From a checkpoint of a small transformer trained on Wikipedia.
Size: width 384, 6 heads of 64, MLP 1536 GELU.
Each number is 128 + 24 x the weight over the matrix's rms, rounded and kept within 0 to 255. Layers, rows and columns count from 0.

# layer 7 MLP up, 1536x384, rms 0.203, rows 73-89, columns 96-191
[[124 145 133 165 141  89 172  97 149 119  91 110 131 152 106 144 149 119 120 109 153 129 134 135 107 134  80 152 164 146 132 107 109 124  97 155 100 159  96 116 152 126 134  86 104 131 112  88 111 195 136 109 149 128 144 176 140 110 122 104 137 129 129 142 119 116 116 152 102 104 119 133 117 118 154  91 125  85 136 134 103 147 119 121 121 148  95 130 182 160 143 115 141 137 136 130]
 [126 148 142 147 146  92 157 116 104 109 130 154 132 154 142 129 148 162 119 127 133 110 128 140 109 119 151 138 140 164 117  94 176 137 122  92 121 113 108 104 142 110 105 128 114 118  88 129 126 180 143  89 108 148 110 140  91 131 109 144 129 134 162 157 143 100 132 135 155 139 145 120 144 143 104 141 106 106 120 142 103 109 127 118  88 130 150 102 141 119 158 112  88 153 128 112]
 [120 114 115 125 124  81 211 144 220 113 116 140  92 160 146 131 138 131 129 123 162 128 136 122 137 124 132  98 138 166 136 121 114  91 156 115 140 104 115 114 147 149 166 112 128 125 134 136 107 142 124 123 153 113 159 135 113 142 127 202 135 101 124 130 102 120 153 128 128 117 113 143 150 136 143 132 145 111  72 118 163 146 169 135 136 128 113  89 112  90 119 113 115 132 146 142]
 [126 114 145 133 138 125  66 142 126 179 157 123 107 115 129 121 133 104 126  77 151 134 145 110 131 112 123 125  86 128 154 159 111 141 113 129 149 176 128 118 135 114 128 175 103 108 156  98 168 123 141 127 160 157 141 116 187 185 120 107 121 123 135 146 119 132 126 145 145  94  99 112 124 110 107  91 173 137 133 122 139 186 126 122  92 135 155 123 160 115 176 161  68 130  86 110]
 [ 76 133 109 147 134 140 151  75 104 107 146 121 104 123 138 101 127 123 138 119 123 111 142 112 149 124 110 114 111 128 130 116 121  69 144 127 140 107 119 120 157 114 117 108 150 123 102 135 189  89 120 138 119  85 118  95 119 129 108 133 134 108 130 113 114 132 101 121 112 145 148 120 105  73 126 117 135 139 117 145 122 138 144 149 119 162  83 176 104 136 149 163 137 101 121 141]
 [142 137 122 182 136 121 185 127 104 138  96 147 157 151 104 144 158 142 123 113 108 116 136  81 155 117  92 113 134 177 123 107 144 135 107 140 155 117 170 110 133 141 156 151 159 121 167 111  92 119 130 147 127 139 153 187 141 115  80 137 133 122 138 149 144 154 137 123 123 128 146 190 118 114 141 136 129 131 114 112 127 124  96 121 172  95 112 146 136  89 123 115 156 126 137 113]
 [ 99 128 143 121 126 147 140  65 111 128 182 182 127 134 147  92  68 101 196 114 127 182 147 122 160 118 151 129 105 123 152 140 158 132  91 153  93 123 147  92 136 151 129  88 109 150 127 112 143 138 137 148 111 151 114 111 163 140 146 148  58  77 122 155  68 135 145 121 139 160 158 114  93 135 154 162 116 141 161 127 136  85 113  78 126 105 148 125 114 104 183 137  94 131 182 115]
 [112 114 116 149 112  75 176 137 100 116 129 169 120 141 113 126  95 162 163 114 143 161 117 112 126 103 112 126 140 121  89 161 145 121  90  86  97 138 136 103 135 126 108 143 144 179 115 146 171 104 189 118 130 110 106 118 123 101 142 109 139  94 115 105 148 102 143 145 189  82 113  70 165 153  97 103 119 115 158 115 147 158 126 126  85 131  85 106 163 148 135 131 138 157  95 119]
 [131 152 130 143 118 157 103 122 106 149 118 135  57 131 141 107 130 157 152 172 129 118 171  99 133 105 111 112  90 106 136 162 139 116 116 130 139  74 136 176 105 105  60 116 106 128 152  95  97 109 107 155 125 110 130 129  94 130 141 121  96  77 120 126 147 163 131 132 117 109  76 105 119 129 126 146 166 116 109 118 133 112 115 115 110 127 165 110 148  94 114  86 116 171 131  86]
 [161 130 112 153 149 139 130 113 166 141 114 138 145 114 147 139 122  77 125 144 104 183 133 113  90 103 132 127 148 117 101 137 163 115 134 137 135 111 138 119 129  97 168 130 128 120 138 129 161  74 112 139 104  90 183 135 115 123 147  93 105 149 110 130  91  97 131 141  82 151 122 122 125 131 151 155 152 106 106 147 108 136  87 100 146 136 135 143 126 100 128 162 134 108 144 157]
 [114 149 195 117 127 114 136  93 136 139 166 126 136 133 157 126 124  96 128 130 133 102 111 118 124 169 131 179 114 142 138 105 137 159 177 113 112 104 142  82 128 104 130 100 101 131 120 104 150 155 125 146 109 134 145 112 132 121 105 130 122 105  93 105 133 104 120 111  96 136 136 105 114  99 110 126 106 142 104 219 142 133 125 119 146 142  74 123 127 139 145  97 152 164 148 109]
 [143 118 114 115 161 117 150 103 126 101 106 139 161 149 143 153 177 142 190 177 139 145 124 107 125 129 112 142 133 135 147 129 119 109 121 127 114 121  96 150 155 142 125 130 120 176 116 102 108 131 164 111 146  84 138 125 135  95 115  65 101 123 128 144 142 156 123 119 191 106 160 160 131 120 145 108 148 164 121 154 104 165 109 118 155 132 101 113 135 101 161 148 130 137 114 126]
 [151 158 147 134 130 127 153 102 148 129  82 113 122 175 157 120  85 105 144 156 113 131 142 112 106 110 163  79 116 125  76 123 172 129 138 119 134  89 161 139 118 132 131 145 137 133 156 129 129 141 149 147 125 143  79 146 130 158 110 138 137 151 158 120 127 137 114 136 134 117 111 126  86 106 121 135 156 112 115 110 137 114 144 110 148 129 131 110 115 132 170 111 143 172 107 143]
 [ 58 123 133 121 133 128 125 153 112 157 127 143 117 112 120 128 154 126 102 156  96 149 144 136 142  71 123 138 104 151 155 150 161 139 105 152 135 104 116 103 106 126  82 145 120 121 181 102 141 103 141 102 101 149 196  99 143 132 126 123 116 113 121 119 106 126 155  94 120 161 109 105 132 147 157 124 151 152 131 115 127 122 115 172 117 106 165 142 125 114  76 102 137 125 113 142]
 [124 107 155 149 175 118  95 125 101 149 132 114 129 102 103 107 141 115 156 123 101 147 143 163 133 105 155  87 124 146 104 175 115 195 110 101 109 151 138 131 163 121 128 159 140 128 129 136  99  90 117 117 147 123 122 133 114 100  92 133 164 147 126 148 119 201 166 153 159 154 110 165 131 146  83 173 117 173 110 147  93  98 141 112 155 145 135 123 100 150 155  97 145 176 145 122]
 [137 111  96 117 126 154 147 163 134 105 113 114 116 162 182 122 116 145 143 104  93 149 195 137 117 132 119 176 137 102 140 111 134  96 137  87 103 106 123 138 121 124 161 159 130 126 122  92  97 175 107 154  80 159 122 153 153 129 156  90 139 149 152 129  85  95 147 151 159 120  94 100 140 163 113 119 135 149 111 124 167 115 138 159 108 117 158 103 121 110 119 160 143 107  96 140]
 [147  62  85 161 151 129  85  87 111 135  88 138  66 134  95 127 133 123 119  82 102  95 193 127 166 131 127 173 119 138 138 105 109 181 129 135 136 152 152 171 153  92 176 159 149 145  77 107 115 135 102 135 190 125 131 139 133 155 127 119  64 100 135 170 148 149 135 128 114 140  75 106 134  97 134 105 109 123 140 144 173 121 119 132 144 124  95 120 125 133 108 127 154 124 123 152]]
# layer 7 MLP down (transposed), 1536x384, rms 0.267, rows 73-88, columns 96-191
[[ 77  85 144 149 102 121 125  89 133 136 128 137 153 120 130 161 125 194 152 114 121 106 147 116 134 141 128  98 111 124 137 137 133 138 157 127 119 122 168 147 147 142 120 144 140 135 157 130 123  84 125 135 100 174 118 140 139 124 104  89 160 139 100 126 110 111 113 128 111 146 156 144 143 134 115  99 122 204 166 135 131  97  89 132 120 126 110 119 122 124 132 134  98 130 129 138]
 [137 138 149 145 125 139 116 138  97 117 158 124 171 147 139 141  91  98 167 144 140 131 104 180 139 117  75 129  99 141 180 180 140 126 155 156 123 129 149 186 128 174 163 138 114 143 137 156 117 109  81 108 145 161 115 103 197 133 157 113 107  97  99 101 103 139 104 107 109 106 108 120 120 106  98 180 131 133 131  97 122 157 102 144 119  61 151 135 135 110 114 148 174 130 104 125]
 [ 95  86  94 150 146  96 177 133 110 130 149 148 154 168 139 157 145 144 107 106 125 103 114 103 113 125 133 142 121  98 131 149 138  76 183 117 142 109 133 138 142 130 109 100 135 127 167 105 117 112 147 106  99 106 177 129  88 118 105 176 129 107 134 114 106 106 130 135 116 114 126 136 136 127 161  87 117 116 102 127 130 124 183 115 139 112 152 115 137 110 132 127 134 152 118 101]
 [135 169 161 106 141 110 161 149 138 141 125 156 100 129 163 130 164 114 125 119 101 130 147  91 146 126 158 133 130 145 156  89 103 164 123 111 138 138 146 149 131 103 125 132 138 177 108 189  93 103 117 114 123 162 104 129 168  90 117 172  82  98 154 134 141 150 210  90 134 160 121 123 161 128 138 125 105  92 117 104 133 143 111 125 132 106 111 136 155 142 117 100 145 173 130 125]
 [ 92 120 137 116 155 126  71 197 156 136 103 125 104 140 148 129 152 146 165  99 155 132 144 120 160 122  92 164 140 123 138 135  97  99 128 119 138 128 130 146  98 157  49 173 130 151 121 148 125 104 141 133 125 126 155 152  99 131 119 136 145  98 114  96  97 148 123 162 133 110 114 135 161 146 103 124 115 142 102 136 130 156 134 127 118 125  81  91 131 101 133  91 128 113 101 120]
 [117 100 153 130 141 157 123 107 173 149 126 157 110  72 132 107 132 161 134 140 146  91  99 152  92 130 161 124 114 126 146 170 122 105 140 152 121 152 117 131 161 123 138 131 167 124 167 147 149 181 165 120 157  99 160 132 106 146 137 101 120 127 124  99 103  96 142 141 105 127 138 112 144 154 109 156 118 201 123 163 134 133 142 118 101 129 126 173 101 130 110 135  87  96  76 143]
 [150 105 106  78  98 111 101 176 160 155 114 101  90 134 140 147  94 137  89 105 115 114 125 121 125 133 123 124 147 136 136 139 122 138 149  84 130 157 128 151  96  92 154 140 107  92 104  90  96 155 150 145 124 129 144 129 121 111 119  75 134 147 167 136 159 166  84 128 136 114  96 144  95 181 144  98 122 161  91 124  86 122 100 123 142 138 142 146 149 186 122  90 153 128 111 118]
 [111 152 148 123 138 146 109  87 131 131 149 146 153  95 161 177 127 146 109 111  86 152 134 144 157 159 162 151 172 155 129 128  83 122 133 128 138 122 140 128 157 140 123 160 139 110 111 148 132 142 102 139 134 153 145 123 122 142 155 166 102 178 158 136 104 145 186 126 113 157 128 134 125 108 119 151 117 113  95 127 118 116 146 115 141 128 144 121  88 106 154 119 117  97 105 153]
 [104 130 135 103 134 137 130 131 119 117 150 146 163 137 164 125 157  92 123 124 165 116 122 164 101 131 155 132 131 159 121 129 155 158 148 111 136 150 156 112 144 144 187  98 144  95 120 103 136 152 149 114 142 131 126 120 124 103 116 113 104 162 136 132 122 102 130 137 140 148 167 148 127 123 115 144  89 126 112 146 134 137  97 124 162 165 103 124 105 176 131 134 158 136 146 148]
 [112 156 146 145  97 121 144 134 120 125 113 155 103 131  94  86 132  99 148 119 121 148  83 138 170 109 106 137 139 151 101 139 140 122  78 123 145 179 118 159  71 112 137 128 121 145 123 126 119 145 118 147 116 159  98 159 115 112 120 207 174 108 114 119 110 145 132 113 136 153 110 112 150 126 143  89 113 127 117 153 125 156 154 131 180 134 118  96 122 133 117 137 119  72 140  82]
 [145 147  93 134 153 176 163 128  89 125  97 152 164 132 105 136 150 139  99 145 116 161 134 100  98 128 152 138 161 125 153 134 132 167  90 132  87 107 103  79 137 154 165  85  95 110 124 143 111 112 111 145 112 181 156 152  70 107 137 142 118 110 148 135 149 101 161 108 105 108 110 134  98 130 130 125 125 150 160 140 138 102 129 125 160 155 145 101 130 147 153 136 151 184 161 132]
 [109 158 152 131 110 144  98 152 105 113 172 140 139 110 126 100 108 106  87 120 121 114 137 120 106 147 101 126 136 128 168 162 161 134 161 104 145 129 152 123 139 129 144 140 117 138 129 117 141 165 119 136 167 128 147 103 140  99 136  56 194 145 111 151  97 152 140  71 109 144  71 112 150 147 140 135 113  70  95 129 128 104 119 118 132 153 151 176 121 118  99 141 141 144  76 115]
 [ 71 132 132  97 153 109 102 134 140 130 121 144 122 111 156 128 130 102 156 100 117 105 126 120 143 141 167 138 100 128 151 135 123 129 107  93 144 154 132 100 133 119 107 129 129 128 122 120 129 151 130 138 124 157 178  87 114 104 133  99 108 156 117 122 161  88 149 130 128 109 149 115 159 135 135  88 134 169 123 104 161 138 132 136 126 129 162 127 147 127 136 156 135 115 132 106]
 [122 148 121 125  85 136 167 146 128 158 178 122 139 121 144 113 121  95 147 130 149 122 134 141 167 113 154 113 141  89 151 136 207 145 116  97 112 130 138 100 149 127  65 107  99 153  91 100 143 112  81  75 171 150 116 137 173 157 114  81  99 181  86 192 129 160 113 147 135 108 154 100 104 151 130  95 118 121 137 150 129 175 107 131 121 115 124 145 120 142 129 116 137 109 137 123]
 [ 72 148 136 154 104 120 108 108 159 127 125 120 106 111 117 135 116 157 107 129 145 150 121 145  98 131  86 124 134  86 152  96 138 122 102  93 126 119 121 153 124 178 117 116 131 150 143 134 132 156 126 129 129  93 120 117 141 117 191  77 124 122 147 141 135 107 108 117 156 117 156 129 135 128 129  72 164  92 174 131 118 132 143 124  85 118 127 151 151 121 133 142 173  99 146 117]
 [146 168 128 169  91  95 123 125 180 116 114 149 100 118 124 104 134 122 132 156 138 140  63 114 116 126 126  83 122 129 120 121 113 176 124  94 129 140 116 138 145 127 111 108 103 114 117 148 145  97 176 107 124 137 107 116 129 121  96 143 131 123 112 131 171  98 126 158 130 157 145 130 150 134 123 104 106  82 121 134 107 115  97  92 127 175 114 174 145 145 123 137 143 121 145 101]]